config = dict(
    head_dim=64,
    hidden_act='tanh_gelu',
    norm_place='pre',
    init_std_up=0.0617,
    beta2=0.98,
    final_lr_fraction=0.0,
    max_seq_len=256,
    train_tokens=227000000,
)
Each number is 128 + 32 x the weight over the matrix's rms, rounded and kept within 0 to 255. Layers, rows and columns count from 0. Numbers have three digits each.

# layer 9 MLP down (transposed), 512x128, rms 0.221, rows 166-220, columns 0-127
111078061148130125144178102153169128061121104134093080151176150133170163137160077120123129156129120125164131087116078129146104170107098152120151124183149107108128130130160095166145147151144139049105104124168110153129184060103026110115109180092107134085115130120129110164161134128158194131172110136089144053125202118190060105084154130168073199164109115031157140119119132215184114129113
075136103158152011109115168100088106119191042124141173110088126109128100117117140113181133105133104176108136154110168183078173123140114164105165112162183152130134166164124113135155164172086089112155091108122151102101130145173095073136055157113084093106107146123148172117159089139209133202124090126183169139131169180089196117167142169134081158170175139178168111050100127164103101098144
084199151124138134140089073124143119125097134136206110127167092116098179080177150143134202109134084193115097202058108143088086137164125126105147135139086087131122146195143133127125127097095169062098141143074102156107144070149149119125166163141171133114128127201041135108150224127154094143119108111157138141110064063135111102129211100138230165146132062079190091115145104159110122011104
097114106127100093126153121130146152163114144160211158102063115175101127079103092102159135148171153118136106132147109128156116168143127128112163089119138154098094181051117111098070080137119171148115142105138123155124129139163156118096101099131113185204134104121085137172153097178074118159122163110153158111113219190088172102096143121160112135124163104127115111095162117139147113159141
179125173147070195102062053156158145118086098101088104181147098145119164148116167108128150075134143118119103128103138171124115156171146145083131111150163134096147144175112136159164154219170129128062106130115145152133136075127052145149103130143135172148120115142122093158128076130138141137054132115130099096175134096087105124166107135117082084109122144154102150147105192172151105128139
155139099104163124090109111128118162118126122141141133129177118127156078123148110114115113139124185149159149156140088168171107121100140130169143111141118132117122140148187152080135100092151122183110108125124076107170121136151098098115117151129134144171145167112132119147135167060134124125142087130180152113127107138128091101135139149099157114099157140150023121140113097107123154136123
135091088180124071105160122097153113085084104127092175143097077059139099096138166138164148152105152146071137146062120126073123144169089112120170182161148162171089167155095166130102132119158120106089122152058095128066100093086166107081128076101096094094085116100103146163168108130136117202147111167157107101164099124069152113108174146122108131130142134138101145121077095125108122106152
115118113152162102165146120121100149145073067162151182098120168100089119112106145125128140136163066137111146093181159087166086117149099130096100112089127132121144172160111130162145100124163107099141182136153159106152114161118090109137145118114151111154127124169125136155116140078126103194128130100123133099156127103151145093128140106141165123119138114118191132110198200078142138105053
117105073095143143123105149104119117158078106152108128140175152116171118125119104159118128110075122106119106194160108123149164128182115110170090129118150148062092177087128112136164165121107163136158115055155141129122073121150075168129104082110117124169145188119135097084168131097082099150051128178117102137123120121116147096169123116181072101162180107189041152152145159094182138165126
079139164080157122181087185172042206179102118120104061135111130110090176096093104098099074128120157145193113191106129079144114164134161164133114138134096103168094142108121155137174107126160121127119105169140135139186105148137098151115143071114122102087141172044078091107118173130144058177151131159143070121151119142141148057115199126136110127099161102105105160166192106120128111135107
186159138157113102106117135110147162111149151128135121125107103094103130165078112120134146139195076114152112131069110144106133183142067130098151106106095159132108167149142128142191189132130182087164105201086113116178164108151069126135115109070100106149086089170150106152100141128082180050106113197173135103158159105159187140137139124157131080161119147161102145126167118099136120072150
125168164149111080152138148104158151199139094129100107130135078122152174174129173146169190135157063121134153120105144162129113119113054149154132168166127135096079092089130175113164092167121094133122157124140163141113131153094117188150129097146129107085115069175088152139173101133209144104152135152095092133163076158120128143170134139073131134098147081108077180093093174101070100138084
125133136114144145141112141122085152096117098145168102140073102124154127173094097124129116160123135153134095134106153095144113074122027141089117132159147144149114148146138048077138138084104081125096088155144159132148161151146123113161140102161069133149140107124113110136129131114177055095108114081142188133141174065161171159106134155090129113179109107089165136144170131162175197156129
135089127122125094100143120134119103141145140158130141082101110169149090125153103165123069076097151147142172107091145096158146125125154124144142130094143048127101084120183118116133160127183142139172081141108061129115121106145109189072123164094127161120123133095179188081138158107091115115092159082155131100154135100157116188099140188132149126115153177151099118124106179166101188203120
146144099134139122142168098153135096099108114106141111077104106164168111121176198163095137182159143072166174105156140151137125144117124143107117125159140163220147106122135172115110123136096100118121124133160110088151129101158140100100116119138147105162165099151103127108086052087077091154202114123091139143156127122142151139078188138099155144091101162078149119148089143132118124129088
094160136144099090118172109155121091120163107130108145071199127119154122088103153102180085107130136167103138122161174092119082171096152140163123150173143141132144091177138090116094106143171168129070158146093115176155135102089092098100122132143115121114122209121145083099113119138209049108157164127118133086078100164144125154129098169136135131152139124105146139108075145144109154121122
082056106120078192116140105131160076076176114063155135115117115185150106143173161164147128167096149153060100159162093175121112102168117146120108149039119152133134111152138134097142059156113165182134124137100125148120143089112118122128120152134149145122125123117142119065147161101128083131106143089132130081092107154160085124092104113142121128076159138163113081131123131163070134136159
088119146180146129119232162116104131100069090128114125099047106123143048139132119082176115133142138051190097127104164097138125116115129126091086124168149135158120094120129138123145128107162101159131102147129157138150112151150124120105154133124174118181114120114153132148171153111057127095149154164125153126032136116124124126160136156077127131171144159107104125162105161115121125206118
106119148095125104138070126106108129141165076155129178160094118115145166104113144106119075143180110091100157110068126119114147095100139077144126140121119119105141144186174030100118146130121121158090155142186133156078188098097106085106118103165120130063158174147120149150113128061113137055165120147121116159180078161133173119138167098143174176141150140141138147074093135094121105169111
127111128159114063201157155126116091141112083119097063103136113091127126175136138102127120144157118077127145104162190143081144167109093194173149055141135081101098158144131133137167102106185115089182062172132127070190149183119144159138144121161107128181119094074062131133166132116182162116052105108154158167137085080169149142166138096050088082179136096127108174161151103142173101121171
123124159141131148165096105155111152137118134164150165077195165099105117174156124111163169112124120100134195153134133153150097187091099088143121069130173189105106181112132116116131114109124129108153128139126086139137117140182093121113079086129151114115192108208168110106130189137156176092103155082144133168149158124149077067088067164109135125110119121125211166135106124168079144133104
176094110107160117131161104134129102108150139083155090108078194070129104107037097162118142154146088118187152103123168086145136108155155157138122098129161169155133105170076141120127134145178076128088136098140150076148080134087171129137125106138119165132147089125129123181122146148084121167095125123117105106170120110079101135129109134141078081072096118139152067133103117066117080117113
088134131078106156148106148118137160134161116086166138140152095146110140064084120113124123181196164119181095129159116124138151142075121148138137190143181171076164165163128070150118151121113093134176144108145131155134157099131148092088140106123100102121146107136078101128056095196113187075148138102101128107112181114175099089147045124126094119158096087221203186175156111185113102165099
131095171141109144100064117150111077083171103079163113133131124116095087154086144095159124128153103117161141156141105150110140151128114184161158115105120139087124084111133115126183141179130165138099100123149090110061134120115132092150068080119161133145107106186138096189164113169114064135192121139085107072188117125111113110087173110066182127122104112106076126129140093118119146128079
120050174074138172147191137154173153140083255097087128111149112097149173103158156153158123152172080123103102195093125105173126120115139185127110056131087099107158099165161146075100144175087114111150070160175085185125132073174133134107198072098118126143141112126146177115100133051102182143193133134067080142138068159135110112061098093162176176051084111135165156152113172143113139081150
111150080175103124125115176140101128067140147179171080109140156148130102048141140133178143162090129125076113074124144156086118135142072112079135119139117149101168096137101161103150110180136123107109091159128157142128149128117180140123120119149119185122143126108173126145161091142098145092135165112137149062147102222163099150140145153169105114113187100147046192109152127136128137255079
117149131189116166137101145146117164136149085131109079150113124153133126115167120141156111115146112114128130155106159092129170169133128167093137108119064135108123097138167091176164191115167098093138131103101157113094159087100188151143148130114096141131105112152118094104122074168146152170148184103118130140130136193196100176105092129189132115132180110116223119099131148085175114076085
093172101137134182144047091125103083110153155098149154120141083096079139112140087150152127106115133127135092111131127120098095135115041096147111130133079162109152156159128130122127144136183154138134148152142169144175091097167182145125064170167090059119157119093144141162107148109114237118129146126107171160086148111101172103128125076128083162223082112132141177158033177099123117110154
122163150130094150179166126127142074167150138172135123128129117118114143117099152082140153118104076168142097184158111101159097127169111172104189081123081129105093131117110101138109142136122112148099171092149148162118114081072103136180147151171089150130161086161135140117087116100137180144176086094161123148104185112146131141122149113089151108163126104113204177066190111071079161131112
125108193153148125096104092083173154085077086153184123123175126160085105085113074110138137068141125150081144157108141043177089194155161143197144082152173166189136119121059144133098114107148101107134111148121136102191108212117190155198181120173096112132094142124110171158126153123148117165085161064089078101139144120124166165162048129062072046144074125117091125165154126135127101086188
161124139110116138144117116172124139109096159139105131081143128183111125106138148147147173142125089117178042112126183188086158184107078092105137159107148129125168107132105052067197109205140119131099028162135079097122089116100141104127078066110111118133164164141158098153192114156138134134138141146180099114126126139169091075164085126144178075098118165150095101168123153131091137120195
125165102127170160097089132090130075107186077070114099085122139128116170157134154142095161128075107157196109148171138112144079107156082131132168116121103104112130087167122131136140137163119093104135146113124146149157167109156156103195118144111137147117128082166173096139066138116157119161108109123146172077163135164109077150098144194173173103122081171128110165129114096119194110147120
129200117135181126107150101089097132140083075134182163189157093139109119116141014121059128139118116118171119143182112164103105166108123112097108178117119126126113102137089120180110129094118122104127121166085150073110162148126102147121099104123188145120131092119112071094151142144108126140056106142161152100101185077122103110132174098161129133162143105100154053097078078091117098137136
092145153111087103130113069152119117158149134152111151132149140187108131144067153154121139168123163124102163104137160121124129199126131107126056120190118108144102178093155171124095148087075148168078149152114135119179141168144157137131097104132139153164111150095103145131127103121112110164124153142166150169120140135146131098077108096120159143110095164137119162125100172114152170163137
131137128142099188082114120153098117155130118102153144172125146216171111155056069128121155163130182121094091153114152153167105139156103128107104143140110140116128140148164086085144138188131155157162149145167102164141141147139163157132150115122049108142152114105113082117186167078151114124082152110209164121114108138120169138098110056050138097138112115100129155085162107162097209140135
126182101109108076157176082161152188137106135126119103139150113107054154114103126136068103116166140119136123165162081163143144170131097129133144153133127156084042144128141146134177088174122153144083152114154137110118053049156087095144193128153091150126142136114137146112148095125124103146180124151144107113129143102112145070084116146133104085106099189149141079145159142118120132074131
146154130127103161123133171093072158162099113129126169146094122152085110072064139135172137140153129108183137154127137178116106118089150091104082119115131088106117134118138143090118179138148113096115176167143132091105152112087176101127089132068166158170131135080059141110170133066138152170223078117057126155150165115158110125096144158146180062120125149070140050082168140070086128147086
160168138083129120130143159099101105108153095178108116060180156135153116154141172143108127126122060122144104160119139163111138131107081160036147144127114142130088168143109141193181162113162156125162096162108148142150127106126169127101130119075084175106110125102129107152168140094113149136119108227140164093148196101176115084133133096111086057136106128123052073097154120084171147120124
139105165111114189168162119167153135136112173098127127130132104142084048130109174125124177134125185166129175131158097111168036196147136153185158166182108121150119125110157087148093082171094128090141185215112160131122149092136122087146179103090163144146078078107119111156134153152138163149143063130153124143135099138106123128139116106144143082051140115128139081153111118137048095126118
142162146130141122128198096145142145122118112139121113092107141156099145142163160152111105110177095118160191147093142120154133139112192145122112100144143093147104183145152156145121106058133070132145140109162114165117104099107160153179168145078118102162107161179121136122095141088090175156134190120112118154135042149131093134135111114160153134096099173123128126148076160138136096119203
177071148094158142092119072141122045110078091106139172111089145158080109092095133165073164096104088097084121109037106187125150176072111133155163159138151152140127117111102094126136140120104105086186177123162173131055117106072071131108163153127147125175158180180142096161112165115108124054111103130112130133172118126120140115204174127127078160080111222112171142119111081220175106168114
133053133098164123137143111219120141112107122138154158114184124109132109124082107087134116106190142153145144113155070190080096168137238124171075134154138164094163085113086138171095162130143130130134092129136121065136131124123128134172130142164122160127097104154127162152092101111119122151136101144096039194173151173142108166161132128120138142105173132160149129222152123114163212114117
145129086115161100152109150175184138122099069112102133139099130087158117101136146115168131163130160187115155174147152131123149195102073137093139148111140175172114126156148118095119148173077144144108102103072087112105120133091107126144097125131160145071139167123159167147108141156138138128143071083090169148073123134161108136082090102099165148136161163127154151120168142117118137120108
104112131122117146124073092151092161103098161118129100135113141136163069115122133124103123108129150177162118060172132135145113122159155119189117137166144167188129142113130123157105106189108106119160102154097128152137096166066124106105131095155161097157071160145078181193140075159102105154166150117174085103130145120143152152170157139090152174214112129134085123160091147097166152158090
137133139141121109122104135115134170125182141146130123129151127119091159135115115160163136136164111143143118151125133135082173135156159141151144163151081156125107132108101166141142148186124099124150120131099129164218099104140129172129121130120103125155178161134113081152181124096145089146114099134134158115136132100150105086094154150099157122151135129133000116126129131109139133139145
095148156132093134069127218104144119088130169113152125177165136156070185108122082019130052088092125139143115130114137157173164116112182056051125089129108083127145068107178040107134062110165118147189078084098176068087114156154209103148115143130164176095132088145087079155129150096110131055215149131124135205142177219134100129181125119128058050071103090114114140182163133136112075222166
139109111147122181149173106129114121153093128087128160120129137137159130074118142160097153052165127158152145135103155119112135120134090164097166116127142142148116091140096113048147159164143110090141132127122108156129120141150126164105154129116191159122102123102151111153121144132162106170121115132128113127140081051160105071101156156079108112146139144112077160077173149083126093222102
181143133129097105095172127181153148113143116130082147185115117132185121056138081100181097157150088115110141209091170161152116108141138156112071179132112166176132138099115097120159171173144108122086100123096104111107133146150128101099161126151110088147104139124098091170195116100130157153100181093143157115174158100112140105068146180103125126098096180172170136128079127172100114108170
124146145157157127152074151149094112133063205103125212141100137114173167147118156099042091157173183182115111071141126130140128129118181127037103132111157107153147104115177114125143173168123165144063092121147153152130080166104114133071128095176123157092125096118134148155125089170180098145146110154118093109142109170113193087147099128149132138198117105114104155115103101130100111134099
123074152079078100113085112177105148149114131127135131083127151097106131068188085138131156144140117126138114154133066091103112156068146096110178083155182158147167078104165180149072105135141077131128152143167099111145114127071082100177139104179151178103110098139121148107146167108102160129141122126070142107137073125111112086058116167135146090136130153116251102162006140130168184075126
103138141161192121067162103106165114104139149169152111088149134186093071058184077128181175092128096139072129115091109180167125115122160100080049145176181124174041071158080147131144117178064141180157105110081075122120171131185146084157115046109133195115116141138089112120134066163102137115126218066122115156103189171115106113127096160157143103119239136157177110103151185088063104175049
107033073113130114116109101162126158129123233126113142136128106112095113129097153133102121109092115148168133165102059140107185130173115120117102114092155143104128127203148081137159124110164171127112097162085104098089110133116119069112152115158184173137089123086111153169153145109134139148157093088075113176099123162132124152158132125120115145161139063135093072151147092107106147047192
145168110107126137085143077135135141091121076134112130109099198056159086077141096153130084122113136128105090111114069098099153155130087102081126141141092155130127098130106106117113135089154154109120110095094113184115147106155124183118166163104120058112104118106103132092104165078083184172137108115097110097124102122105105129148121147130132105162182135129115078126091124123133160094138
085111091174112149126168129116128175143130084136135129122166137104138066122116112052125097133144134114169165109060119081162106104113127126138122149076093092085140130178187145123119095112141166147161147160083115113144102180128146133103116068122119129120160128097147098121083123090122108150110178072106133099110177173136210064127155143100124075075127099187110212112050165163100161078109
157117135180127083193135142099126146077111169128079133072107108100163137057124075143112125163109169133091073137110112104088110092106144120073163141189116147063108163121127146121128179128150151114149103082128117108125045066142164116161120117165128094164147170100099065171125086101123161126111087155156127116151185084163148120098091151143176185154185116107162128147130186126147127089098
# layer 9 MLP up, 512x128, rms 0.204, rows 167-220, columns 0-127
185126143079132122146076032132175125196151130104118046130169188139159141065130105155093176123118114130107177146121081079165128109160188106150116120150137132149181131116166135123101149065121170151162159164070135073140106106122160150143123162139163169161086131166159102127100155089094146131116124163076135106147117119126112178169168056107152142098100103112145148175085154112107171118154
148146115173045125083121129148138128173099148078138180169160087101104114141087077139150115174113090138130149114149130113139145168141164139117155145129115137089164178183109079116102161128100074102145087164117088218137095132157114138151114128105120075189072187166122193119146112085152165103072174143139134143130127175038144153133090114129197164077149139137201080175128170122123126224097
094160171111118152099104138212109125132130170075135129121084139169132125101124135188135139115095125167139106095126093163125181154150111142153106144187119090097135114134128097138119080094136187165152108179129134137107111122150154161163137126138117067112125118175197097143133138142141101152136153137079136094084095065164089145145113100144066045133147109084108177089119085152155156185047
114180089097075129105084104121119106141111108185142119109151129085079194087137122139118176136181078179111162127176128158119154134151116124142173145165157118146125119214089170120143111151117198106087138136106125146148121124132099100142187098179129145095064113131148107089144146079111154176130204136143159125140097109069123151086089154140125118158172074082112118111155159119123088143099
105157176118128098157105115135131067137113111093149113122121154132122176105132153138097145138101100141087117096099138171118129128147135103156142125110120118140131117077105096144141179097109085114153176089079130071130151125075177073137130108173113163098148088103117140070050113184109173109110138105109106164130129093096120112155137098165054148168071097092109091182122172111090058103096
126117182087107136161160101108051106135143126107148138130183115115153151105096121101129108128118144107160148111085076138131077107103053143124117156097095129132175097085122147157158165152158114124126084162137124105172099127113107106136172118091139116128130099134124097135137160098050102087192176196117105095182140133139155121119097095119141152120104139161154177125112217114081089189157
095082107138123098156067135136106123130123200189126062134104176103156091107139131134133123136099119143066086104137116136115106081163092093122161126142155152111121161159113123145139094116100180137146188077145101145079127101185136116180058100127130090105073217063123148137135106134128128112116066135166150134116131081089106076115162147122089070099092141083112164132168103153142140088048
111120124128129150131154087123121098094125144170114172130118148150137089196188086101141184114150105096126132113142189104131139092128136114117089201167082107149120168137131085119094084000119078169120174124196131138130127130126138193164135071039143137164166151117146131166117134146072129169117136067125107107074069168115184116117138144132110111109083155092152108094227160112096166149098
130145171101130091128096131125081141070187178138090104194105208125125088080149152147122164175091160105143129138158155091188116119071141150127151144099085180106075131172081152108087150169152128157172127178174153196143097084163155169098130175108188084131114190125164132140132127108125200125141130124108124078104126126133111141142106143066121093142079143140158131127152166183078106142116
122108119084153046102152146153120132058131152112118160124128141124106121085156120164124134143138164134117146170105091122129137107134168109150134144111130133169132116097184057136107226149085075131179137075086106110158098153097148186149108173131145086135112125120137136164132095157119045096112205126168156140174125167100119068157143147181083138127077137139141099123110118122114078178121
124140089103110095101170153084121120155162127182115173118123103086106130117147090135119125135177149143123087102163069167102172121096150176183168070143128179083161110114114064116110156124076066147158122077114085139092115158128146120119045132123089182174114113098132136111142128105176139124108103130215085140087098136079121124131129163140143116145111121160166114122134062114130086100133
138097166198061151145160152169119172117116099100107141136202149159134134165109127092145090115165139195144129182139136123172096144159115133134168138082168154098122184125194135117095104107135114085153112172091074113093059097062151136138181153161100107134134131122145192093125149149136092129099139094122124163142047097172088117111104116086137122165105119135144155138155142114161155109138
115099151088134117186180103065106201077145177069122124137119145130110086143149122101120112218162086142076155062142085111147137176130144128164120091149129078146141154093147114146114047112099105108110147141101123073116126160155129135101153115116137117084110082137140126104105139122174074080141180102130162133148165080103127108057152111074118152128137083106166178149163100140115140158105
108102133116120134122112146109089145145079126181126124128166120099088118132106126135127145119129141079112087125130125162095114130073144135140094141091150121188129106084167041092175149162131108135115108145139188117131107167112105159189156139125099179176112098116164156148194131148204133121156173131130135138129070188113083070113083136140154143138103126145148067075146078115152162077155
176119084133123136090088125161190158153150121175153129198133147120128114130157116138123159123137059103151123101062140160132109095128087098100138118155161109185165166172116191117130164087071095150132099140123167115117098139169127206111105119134126118130150093082102071114113103155110109112071120108172134154163092118116107212115131118143163127066138126139170099125134123128132097122124
135073122128076151130096157168129139130143199166141114151167179156127103123162138052145128105084138146185116131069134104156119142123143098154123158163156097081100061120157080191159168096154125095186115109109137126196181119110112169104135157088197147119138113167109157148060082131103136105140113156132137116162046144108086111186118107163089115102153145173124144045155066092168145092103
186170112202131133056116104105104167156127158100156101098157111080110153159183154096129144129187125124140156085136157079093096122146129157119162129081111070156152133133157155084212132070133124092186100132125162052153145128098150126112099093117146121151177108176079112140145116168136090125176121112110118091154054083149163164124069114163190130161146128095101127097169144122102149149156
111195127135122104158173128115141071159148194124131164119148138080156101188076100155161154107081125107116050111116095094107101118149133165176078135138156134107136142101103113124101132119143138127164065101062127122099142089095128134133132114097113163173041144086113134095161129152133127159119090116204055117107138033121098151129150059145124142102111144058146193164170128159093142076105
139125194122138103127108138072100160175103155101104157128168060160108158167108120085164156100103094181152165143148148084115140188123151114114093149149137158136148102115146171146132138163135118095093164088216098105159188144130153111188121119096157083161105102146171118164103104145086114151172168121111078061106087138177119135123066170179184061140143178144115095096121190119113116116139
179150073162115132164103124074130140141140144153108057144068146098106117145134110145124086201163156136101088185108212146150103131136118181103103099085109122127122228124126122124087150102143103130127125176180158106052170108163141123148072154136123138156108071127127102147152133086095143136135143132114096129130038106170122136151169127105088129159176139101108138119106166153090108183136
090103200149043128119120192111133142150089152156136159082181111082120096146169139104134152133182201127143086114148118107135105108113104076131137130062096113048121165050112099148085146116075111072093189083112165151160126081094098165091150154155121128145142195117117042127092161120122114121106101157093131122183141092128151148138110080098160092106141165179164113103099145155090109142145
164194135106127132090094117100099122131186095104115160106100113053136151093165110112110181084097114065103168119069092140163133100149135148102081077127141142123170129089079125171197120158065119134160110128123139127104109122155126119076128186152125104137091152172125114116100096143152124139086097129129121127149110120188131148164182131108115088180133062107170134134118124143181120161143
107168076109063097122121097132113129102102100152114169120113140174113100104130121103121117150119175156093139161149132124094139090109098177087156112145149144118144151147112115146085088079120102123101128118030126175129086195150169164127162181093131082136083101128153103118108143149202172104114201093175082103070157116130147146106094115129087160180157136111131140136108129111145134141115
155156121087088115091084149138129149132058062150166119133215145118085086127114102117126185119098160074149129003160085125094110155125135102132139181096157146081051109171154123105085187096142090182084169121120128060099135197165073101113121122181163118151126102112171071109124123113153152154079099178161169094123129069146122134083193102114102166103103161081132127120086106040095153155143
060134119110091154110113176098154114181136149091170142032189079106060115153124085109078174085121148128165143129116118122167152070107126087117116120123111108109127090109127168131119153114061175126071111128139101132121107092116079102108127088132132073105118120119175198177114079125143127145154117118200013146143102053114186090137094152080120124099156120138125130119102174123158113199117
105137146127139107087120128120151165130141175173053134131153142109206146102112162125155163127078113135112140140131153128120097114110113114117123107121139101135137089117090136145106101110150148116117112196131133132203114172158123072098145121133148150102204127112121167177127132158123101081144076125173149126122112125133120102148142099107103178106124184135170126074167110144074131104132
053076126116154157104145119151139125154109136114173149165118096138057140096133146131129119152133126185077109108157155149125190122047145069136145088132125206094138164080154157097104094090129085147109135087090108081130197158113175156187146159161175102172108174147116158094138124087120156163140128157103161124149079117099092069133050110194084157117161060091119110136114171156035144127146
102127118064120140116111113122137105124102098149147158115153119108123098130133125141122121171143104087071097094193104094177153114162176123154102174076149103117184135104047096145184102091116107125081139091142161084049182082128138141110061130135141123105089136145179104067151122099148064174128124139151109135154119085201107182134173163214144207092140159074091151105122101165107161134103
170094117067123070041095135133046116094088170099157140033136159165161120046131078140086157149109090113147118123077109153138135088102148134170151119124134127209159137164078127057190112067123102139149098130116156162108129123156109143063052148085143052148122095179089115125141094130100161158113241123131137095118075157186089132104170167076074111086111153150160153114090087100149095090115
112077132097097158124183095082152117168087124140129120142121173176146112141151091110162151158131116084163083104105123191159154118122101142147084117108123139093158112179092118095149143091110132142153114094093122072095098144094130166095112113147102096177142100197107115128122170112112143184187141168078204123100067095138178142115086135165136071134121074179171168075173194088141129204212
134115144152093144122110091069103131083127113188125111128153140092112089118130117118155155139117123161100061109081162138109181163121102126163121161075143134150139101126118109178104090121128118168111100132161156199129138175148098156129152122205150083160158161090143115099141155169129106127141178166139125140130115132113080115073102160093128176065163090149129122110109145095170123134112
138146146129143106150096151128175144064115145178177079087185164090111137126141115159186091120131175138114164063140160095109092051128131111192194148154105110146114099176095184133156119116138146121086132140120086116115119160121157109202181153148157100138185116107142153091091119123123130139117103105098079157140138052132162156132059167049082097080118092077093124153136140123129156114128
120150190130101138126177042116111197106131131137146117127154149112119149150097178124097207131158084127130164167115131100136129117126136078118201143134124135148173160135106154089143126128167101121190087076151136103140148136184140043143179177140140173121100138141160128061130133099144121164148154122134107146142099164125111129178118186145144141136112121104107077097148117125091158088110
106194126100173105198054194165131171146132133143104168108180127106114160099146179096107121151138072132099140139167099148130077078071107139134182127118117173150118102113083162085112132146121145136088134081174182122115203135111116141129129107157107142122067137111117112147160148153103140169139179142084111184195137136147121142121143164076126111129114154146072117172158123115145034145114
137200132084136122088135096176109142137113107133135090127082182102178171135101127097118160167148118082063155126174158130113159146142110166133178158168134114139118077158101108077121079129119086137077076187123141150089128061099073159146217142129110188199097126171116128162112119099131105096059135207155161128154109178135213126103123132165122124133170141078133085097168139108080165155135
133160115075190134112132161155099127085062101167079128193138099109105111108189158089086081073140167077109097163108152122126104132135158150101197092104198160184135192081115154054142169138117101160115152099091138129123074124031142232108115141149151132094137131051161156121117173166113119158139189135111190142155122139117104113109116107149066144149076147149113145132142134124134112112145
127173095200194093127104179133144173119122175167108129108168088119121109144112108102070191165081099110089139082114103141160094147136206132128127154084121169130126114107126115113106127159083089072104154129130144160170084164160135109137152105121088168170090114139158111115160171125083084113118164161177189061150173141087119125146102155090125111109140109142136147076126083136099134129069
130178130119098126128107097108186141119108137114106059202128132086097139089088185109105157117140096084125154111087155119113129125117107153092151144176088162118106169136151136075150140177118103137101148109177101129105139198116176153102119142139121136133124099123087136109112103106106134145058188174150115077132131152156149193075175169166108181117067119072139181101174119157098130113129
075095133109133154137090203156114128099122126088183133117145135106168101107093124120119123104093150133113069087093097098102115159118095153137123173108178139102090128118120139133104124136138122099167154143136122148143154169161097111146186152193120158163134083108144143144113114165175158081133145105152169095117131107128144128116164143105098093126162067170127135124198081121075164134183
139132173115109120092117054132072115111060092153151143185153124171125166101139144107136109125155141090136155141112132082182183140092072148129096189187073088052153179128149148150091193091083123099141070157160085109138099114076100184127149116122143105070140193185106089134114078125135177072203092140082156060108115156099137137123173095079065144162103184168134080153111074097145186081071
127141092145082184158168113178103114179143196144118151088135078109142131146167108104126190162065104107130083101128148141120126173071117098094128136090157126114116132140150165119137113113083074127115165173107100146111104110163159117175122105116114122115080155187125138122160097140180125107132130148082170092167099195158130107092148097162088127114093079137115132136078149171135173073090
144117135136125113133138129151122161128129149125153158099182180163139110096138122148126154124085122166115181098228167123083078117136147089147138133118126131093152078132127164184157132163107187147125144058213124112097145085145162156123106171128130120115083189165116168152141134121120132117177175110167158125128131100059151124142154135200086073153087139148093138136195128173104119124127
079154091077163159148153136159084125144088117158192134149127054185087178155126101079149143106085087113112150110138129124152092161178130167112097097095159138100154124114108177114098161066135079118066109064123181105137083167173102172163106146156128205140105076067137078095146114130175111108133126119161136090140121130103142055116188087193162113055132145115120134082138134126106126096161
166104127153123156126142124143086157169047129119112122135109095074168106155087191127149151118113148129165176101195150071109129155136127091133110118170178116075152126184098096133149138094163128166176111157164142061108164153092124141148124148161162103161075107123150102142126165169144102178101149171147106140160098161094140114182119171215104120152133111136112179175161128119151133110144
103164116115113171128184098132102157187147122126103109141145159080156076146162141118072184177101213134161126106115154071152148122114127169144127162131105115054110139155109182173102150110155115111073072152120097164055126141121037173125128161073087118152104129129141160098075194098074142129099134152098107075109190145122183155085172133056099141104130120148128174095096164184135166163020
119148095131109127181091154074094152131178155055146102120162195091112046120110133047121087146093115131110193121086150136133119160090100080096115137126145138138127136090074076168187097164108124138175150098080134100156092153142138099130113146135111069185170093151160087137132116167112171109165153133177065133077125129091129063160155154041125071132122147122120142121157166141124166204079
093178162196108152165129090175122168128105094135182144081143090161169133047077144141142169115162112133152170156128117130099140101111124173102096111131087083152114189164097133089101123136121114119108081157093072126121140104090122160159148107141100164201101158104129157073114138087116113126104155146121143122123097065139123162117072158074140069085149075111118130126155147093135161140125
061119138108062097088169131149110139085094094098139098155107125108142088122165106131143165101128195144149137092040141136074094203146115139165105055168135146142164104166124099149118142145112134124121156154109134108128108152111108149128158145129161152144090186076134159091076088142110186084142090158125097124166107112086143118155106088100140143044124164109125192118131163067132168065088
141184139143141129104171120114166124126150148140146137128170073139170117151105142060088122073097141164126164138122177139138122147119077106133088167058130099127056184081073096158145118138140138119131108108131138118117109133146133168093122169070134106126189143146185154118146107200116121094140134093154185148159163094177088171170131158091095090148157188160141161100171112115114075124169
212123180120176121190109124163126073083083117199100125094140149116180108162137157114123154069119121134159168177146145082131059154076093116099073034126100106128105155124121082069154171145096104141090154171085134213105135125102115166171186159147146050161144121134111111084096124156141149089120154137109119147107080091117124129151125111110143147136057178121138114161130200106135093076186
065181137150153107140115129131099136140094073133097067102176102120168161169151151082116135175144077122142155142135185094173125108078158128164095129123139123221129122117097178075211127106110124136107119127172141139152114097108116162148113130141137140124144106131111175092153184111143150098104139081189149129163141145187157093060160126115119153126095139082152135128134107119135067100099
117178121177135195189096220062128156132133141130140141117154087113135141159119165170133185163127105154177127124104184115111143147124186140118132130136113140108167095105093171114076098088125083137109106144137119076128092160086129111146094132118142163177116116134173059168109132097145101055086134136136120119104133125156178141085143160167115149096056140157082166120138142069090113174161
109153106150100109070069161087096176117148195109108109190106135125130142157129096185111127127106169097076100164123195082138108115144160134102132115124123140103114070143101160113108171087161068149102140176126128179087107125116121122152133132085134119104163110150060174130165152056097148069147074142126153149142153107147112153149211119168073117133157117088091164106129211122126133123087
111134139078131166109096154105123094150162147115140143179148095117120138196119097148110111142168122130199093134153108118151163123156137172113117183090137164160121137109097120142137140080171112138141139170123108095120145127088055134183186083118122099101092142108127134123154130102127086142155108138103089119109060111094109142199140117093078071105095163086098173143103066078090105126116